Each number is 500 + 40 x the weight over its row's rms, rounded and kept within 0 to 999. Layers, rows and columns count from 0. Numbers have three digits each. The size before them is the row's rms in percent of the matrix's.

# down: layer 6 MLP down (transposed), 704x256, rms 0.275, rows 439-455, columns 0-127
# gate: layer 6 MLP gate, 704x256, rms 0.295, rows 440-455, columns 0-127
# up: layer 6 MLP up, 704x256, rms 0.299, rows 440-455, columns 0-127
down439 099:463555520492493529480495500508486454550527481505508498475516444517487492543565583488500498527469527542398550522500440507499537522496491433510498510463501577505489502531479477495456452542491507436456572552500498490523451548498445473485450516483549507421506541545448552449518486458547506423385488528517453473534526495490573534482494510483477452531568481544452540515471482508527501478474
gate440 098:551439570534515527501530453467366487491497492468494485515502490538530490529478469519519525553409521537505475491457524550544551513521463478505522499506476400446514559469519449560482418493485474495508538418520446489566460471465573512565486541463525555549505483496495523492516548511501524534500576509421491470538469455527438481534484472471524518545498512498537451541503472469505489446561
up440 099:508551621536495492488477442479508503477450594432457518485472486580470530572500523566460510537424491427540521475510535504468457535547487486552460526579454484480464512433545523561483502513522522578469491502548515525570510523569493457462451457477473525455511451510518491424563473571506508465511574464429542543472516526542550531499512442410507514503590414514503558510516449456452489474579
down440 100:412438476452507441558449496500550522593546443509521445487534488512538516475466491487536472549465486529473507511522438474487539433519428518482470477475411488523512394554492559544518549484513448485458492441504478480556497520500544453538511485550519509565499562490533510527468499461504551557508456472528515508466538603424504485555504553475502528491457483428582462474533512501471456421478
gate441 098:566517478553525526574560436474558458515516508517431499514504524524508524466481523473510522491557496532446505390535466549524524533441545552471468477462535458467453444488536480499477479497444456502489513514443515570443529496459427528499431516551504613521456491506492529434460495519447457509465485492507506529484524463521499479422533513496477520524532478578494486488483500468455453534517
up441 099:516506523540531477458460442528497545523452505535576496493531443523438477531514473483550437521509473507512568553462541541433484525555417511520513471440467521454471503543444500479502513517540545466429480463499505481578496486515548485492533544527470409506485489516465470475458467627498550524504472504490515432534566524547501467513480485482559479568425546423494484444498458482461562484550
down441 103:513470531501459542456512550434514538464466530532424470550512493518492491489499465538455549485500452518534503457483523553485457531465544469491531521469465500393443466452459531407506516524446435511484513510542520457570533483536533566520550509430550451528577481512509531466446520546429406531521435491460474544530504446556501442524494472527432546472496561541499468510518511521542479587581
gate442 099:468529508486466538513502493533522465491534566478530455521521577480525481553515570517427463457526462477456491560477393520583486441480454444499470558509564454478457440514509539388509561434510465470529517486470516471533516411545488461550499490492528467456502528444560524514508408557491510498472508536520545504472489538552508552464429531486559536543495495428541565504454505540537491443459
up442 094:530440448460487532479476380614510524465528526503472511474575445479456494462535543470503463545511478484505501628512469476484491541506492417470501478501547614486474477574496488473461559496529471475441452503534450525497480489535431454471396468485507529502531515505532536526478535456520472492491535494532457450506505464472502523486530448537527474496486421514499431555507486547532459441517
down442 095:461525539538490456528503514508509478491512516558529523488515504533489441451505433540455528500489465421551470440494496438486551510517508459589432462487440508488541528518553504444512410506507427438546481518470482451524528531514583430535535461494477479511486514452480510537550531521538447430579516530551464477467416561535530504531472466464479538539570511546542501486448447478506508511510
gate443 094:494488439512493509488499510457423472514523516446574504538537445566593564512518559496440507425508515496520494532465504452535493512427476502509445445563548476491487471487491493469439572496496454454501409473424457486506479473477489442500493532587430514499514551560471487554440424529483509536440489533466492527585591474520406563512572447423504485489476544522559529521523487528503502468573
up443 094:462439583464446510505533537562499450512483497474560402482492500517501534589539541496476458431581473538488485504495462461519500500555519553462520481499470455509546485550571487527476522489478456537531493454512489511484498497432463562512497486490461488501570427526465509504529504455546503549444478565566499545534491527486499478446559445453458575471601488513543456490446458470572444468504
down443 102:525568484528494451510446534484514484481522480494530511624562473500532476521506534518483567472525436542538524533463463487397471493490455488556495483544527472484455514505475558467531435508516569508492523534403519500539529464529525453478460534454563458522494514554478502433459532483486532514533532502501534562553469523563471451483493552460495489582450451534479466509507477499459474509503
gate444 101:466473520547480491493585453448485569558552486529571521537458460502505465518537463502503534454511515504515509490493484494468464555459421529507521502502513477514467611521449471470431490521508449548473567489444437505451551559468482467491442573497534491475470525535561521500490543493484506465491541488457499556525521484533579519476514486503528537523447533461587531480547488548493471522552
up444 098:528482448493536503462490441480588497511429513479478550469401496490457557492514482529471439550469478525539465516483528511479547505520473472563496542448505479481523437403511490559493503496492493471489485482521479441529475459536434529607504433509555550501542510509467502473453521518480508551444490468505542520462529508475482442484428504467450519465446529509460501429479506457501470540515
down444 098:443481492500468496470553458469507489598468466532545533466471405461452528496525512570474540500539506475474444526533438478513524542473436542519526448518513537469495457426520528456431500513470370424522388472504475498505510499481359517524522495519565504486521530456537462549570532459482563500486546514570464519461474517485535473501454548503504526539479494464501546526537488500503494448593
gate445 101:481475444478479531530560444539444471533467509530406513510438409540462503537547517429549511539523546504430496431497481481503555541445459546432489547454488566500498525504539520501502457531467421536460518486501408445525492480493526555491481510419560574450430465525519526488471420425520495459459481477475447464566496516457458495543533533537554452453518459555543470446480579532469493566466
up445 103:476538469513437446499460420461457525517505566475523452485504559462524490486479468504513591529492500522430490505466513471465473559489525493495534514423488541569470475513404512461490428501537456491538512537449512502517528514447480530481417485485419482450499457471554509492529479501511434417575530469476463432485457498526545545424478512590557470553539499501460514547520513431437521514573
down445 107:477566477465531498586575495526429456456470559542389458467550473510441623433557493481522585532429452530517519528492537471477509434494472450517518440476529508473510528507540539552603510541532436410510537481475486560539564474518457514490473521483578531596417502519523502517483461554502502521528486524482469498546555459450466517508528494535486451538529466580502510489574561485499499574521
gate446 101:557459505494526474446527536521397524562514425471479509444499510475499565465504476476558510560481487526505527464458597492487446498509479499504506541441474534469613474581516526561455496495525472526450503495533463607536513471430528562496520561513531499504500517512495549488509475442492572499529605471482485459443414562537499425557509459489513476544497483461469577576508499538498524493462
up446 093:452516460484443478448484483462485493514462497534471510537515516492467488540499515522414438493508524525585498522545442588505562442466495583462453502483499497417482498468533489519479479505487531553516557425550510528464436503514456472619461508503468497472519453554498530484497517520480478565517529495546492518528495480497477535454483565532528479535539514443557562432514488526518482525499
down446 103:537388505471510544468463523461590530572498449470531488420442553578520501524518439574516527495549520504469506504476478537389507455540471509502522577479535467543446547525536469535567508484425505475447535544488522582515434457472525480542536526479498473522430480505450452438463468546520458471438494448538573470436541494554493513478478449477495578509556462471494489450539487539486512554472
gate447 097:467477472522471459453519488456444529508509542467543558493527488502531470519503472533558488474438473515468570534549501426473480489513477507521431456538452497511518551473495438527482482469533549512507524529498549534431504509490460475502537571494427531514518488525500487506467450480411489534457453479545622557420470557457518453532503536579561483455437485550437546564564515502513471520518
up447 100:438537515495506437474424517580521438499562438503499512606512515525471555501539489576526433529445526486492434527474484491558476562512459511512480527514491520556500493433514491523503473521491535502432456495561561472485586516526522513490478456478427513536433573535516491498463505496494522513459411492474485502512529484580495424548468499454528576483450572497498592467518556510453568512530
down447 101:524537547449490479486431483522473492482532551468513447422534428541513506524463490444512491588435504498508530494508502485473573538553562525536470509474421440455481431499543540468465419518476516461527533494517436498450462521511541461528442473479508495486427512558451500512536508499470515438470553486473536460481478435488454497560571512561493496510453476521583457481501488409465437471521
gate448 100:509477538486537434526554479478481559512531466428511455577485450444485493472491538518518476524470548529456519581545497533530490535578556499483516454477496517437503493523526583526510450484521483463477519555432473533520524476464493551537506611497535337485523526386463460553515492456463450564494489475455511576473476558499483543479523444539410539560443483514453462549532426460511489476513
up448 106:496459418465535504545493484528561556480520454524504495454523459548515533525447445493517456427480465492466466522491509605404459466529504490500532546536498472473485485495496479507464441522580557458551465537573492508502498434474484474490483447521448415540479532486507518555469489549490498507415512497474474511465470478468541465561516474506459523508437489483465473513564454527558540432514
down448 106:457453520501556504526506559425492463542550468484523530521464507530571435479448512508463562498560541500499532524484587457523449454460522568495550511542491450542576539475456556570426469460489529426528469581506486510483474444467551452631485516569469519504468504490452539462494501531585464559516435488541459544466529523496469472543454483532488410518491441456510542518596514532469522485473
gate449 098:494481517551510617538524500496506493502508515512505453433531542454592500529587579546549422547486477498520492451493497591552504518485469509469506465501538482557516494530457546479488471564499447471557551488530484484534469536523583493506452535534475496502450492495541510535477527471435478476469461533563516453492570513539501466492457496520517505477473542493541509448494443525519542450513
up449 099:473559464473483500537365489579512519530463453533581499486505457493459474467478448583459480526506523476513449545518522454505494538478516475464486512480543513486489509482459494492506529561564535499442478492501486529477519552450544463579537479485551536491521469464453520472496461506403460525470414484439483471441538574479452430430512462463489511503490388538506456619536476453535465541510
down449 097:466509490503464528526513438597497507507506504504472453561440521521507501490567502513536509527580517440514485499456461409465469543558552514482497474543465573474504541466537454493469447550486482537472492558492542507489466478532458501556558557472550454510563424548471441468537506545548440466465493502505461495531560588483475517489510531493456526525489480447537499567510429500480518509467
gate450 094:411564522540581483466512528522515531529574544508495446414462537436483464585449476537438471473488527544466485466502459521519513499514483515468548559433435475526455569494496437465526471499467521399561529437540537462415509494531574479565426478485509447470428520516455474468481497472442453455506430460515510565449485541559543451491519463500541544509499524531435491422514458536565575534490
up450 100:484529477401557461504448562521413481490429514413479492536467560535538476511423490464510508521464519565497556497513466525533468520513521509491571512473541467558500557516573530452444489495511535547504500485482486575529506515503448545479559501517476462477486490570459548543476538543506425448465493455467459550444471487590499533484456478494460438500470479424531495531490396538515405544540
down450 101:568485489439480459500539517543442584472482500528489476493530508531447515498461565507564549555497548479467464566553499487462477486472589517554502434463523509505504492458526497500544500490531537508448506455547492559456550463485498494495516589480393466578532425456475491442551476488448463536446527471541532515448471524539419571510476547534554500466526511427531523559505490457482478526551
gate451 108:446496598548455443530476535460495548468576547467430414431513510500527472536515562427585524448525448438523555580403556477487370527510505431509534497457476491474423509462469531497546525497476486451511502514514394478514490588450565528469528454463521550550515536532495471439516514584448555529556516533427488548486490538465545545484523513499489532590545497476515567464446447485522490439508
up451 104:487486483489539451496535462646498469529500449435565528532505449498499461474445436478372494631538506469514427472479550523506534496495544508492539505513507418530472455540467529464506488491496515509520482538588528511555520477437471549522502431515478494532490404433557564479509539540533439487484512507598521472464470440545505529459486431537416549504510568486457484485451518485472533540467
down451 101:498519400519521555445558411470479432524417445533516494492473446461481510498479539492488532542543448480475438485507532503512572451569517459527472504532444452488559558541576483471473465551471537535469493520510523465481427497539409485505438516519477483458443445445530554511440558510465523450461561466527501475551485384503474476476375522447508482496488496512517494444483423516492506468512
gate452 092:482489449488467552470478518449444487476473508534481498493415494505507454517518556442524568487521443445550544506538419502480480502489489428547552550541469509517428504468472568441492462522462486505476512430485525475461484512487560502517549456459475436505486540541443496455521489447471490587517572491448498516476504508429543459506584558466490507567533473550508560486438511434441477511468
up452 098:483471474527524511539522464482477533485492440512479520488564516567492527443489496496481573467496488482565468462495548465557558534560513496593432419493515497489486507483478499503456536420520540551587440462543547481508477497412446463550490505475470443460541490532501469447497488466579413506423530524470520450441549519560552514485499496478374511513485517532480468444465515545520521520483
down452 098:393511563469527487399470493479510580453504497491501480588468449517510409593508474530484521438499488527479467509547498454583502476483433502490510546514505450375427498547564485480503491506448505537502383455512550425494497613552514488499547418475543542496447469450545535482433534515530445564506486538487491543468434427554486479481497507508472500510450459478533508594491431467605492427500
gate453 111:492539505468503586519490549464488483499488586508509558442499550563507519499466419477522555460483506493419570463574484467482435491539467518516507567533511496509484500556460466492550453494531552449531477399560446523465588530501482474527526504529493488547511473508488439465539455497505484480595431528433560468451507409492528516529453529485463575453493507486480486493497574493517528423519
up453 113:415534465413499495495504527599471519540578513528440464428508491477490484478466477535495472570503432487537474507499491504559441501462554444410522508545487464516504471539547470546509497501487523518438541536510529511507540490493448533519546477473473472466495446557570546548417473538491499528470457535515484422492486520540479515530560491536485496532528438446560565521491428469422543478530
down453 102:554398426513466550493491475456492560464503505484566536493465494509461499495497516547481524531564430537494478452563481496541487514560463513498559484475523481540554501497469543586579537463495536524480467501556535454428496544493543450544520534508463499518519495482505457572421539499512484472458527470498502530447541507487542475549510463523524530461632474471519512486525565461420496481469
gate454 097:399471437480546567515484529480495487460568516405502445537466483517479477452518532478512449519504468470444565495482476487493469470516551438473521508510486457497459504506521529498498546520481496546492548502517547524472527617459529429545473585442553553503437538455496500482534536528524433546482528545403501434549441469483545550557453464464506534546416465477521457514484475528517545537433
up454 098:443485447531502536567477524450505459451510540507500454498519481485433494511550493434567518486456439493522530496483593454449492473501486453455604499496490488545461478514529524473535530460478554426459488434470565519513468580482472504571432538455506540539479591455502573509502493470458424447501488549378512454543461483469487546515540546560598506506469496503515426473495461540506564504493
down454 105:548526560576490410546492507467455426493523494531529507479517513553453493559402507477459477465562607545560539478517501476461466505538526521434517490488500508447501494565514486539509481545456500462471474494535442507530458508521539465545518509486524514482528466475502576431445460524479544543454446458432520477579506508465517433501463510508471472538513523414499487470531469540469481521506
gate455 096:516495504563462480560544552523522505461504497539445510483512452422567524539476486431416488492528542431524481547546557497484507423525547518543557567479487484536594475461502483510500500474496494567564513483544462563517519462465401513534487482521537488527460514514475515468516507493520506460445458530470496485469496486488426511536423507484467555511519544443568505527508514484533516549479
up455 095:514486508529537465546458498539550534504532457545450421546463496555537494459502490481425487512485475552472517470454479467503505567485575532446551527497504534564498457507499575509507458522454537447486515480498542485586461549550433537525517515523474493521502536464516493451500514491476385481514520532493534530534504546454497463494482525495466520490431440501499482558522500478418491545516
down455 098:510533507493579485476502536499526471533465485443548473520520522521477470496559489520523541542501424505493538558476439571541493601573475498495517472511498462487532467453534574525514553460481511498459604441488591494541477529492580434453531541508444500480517543479491483503537547467505439484488449458509480523488490455484493504513518519530557496514514542474577494642550488552534480416530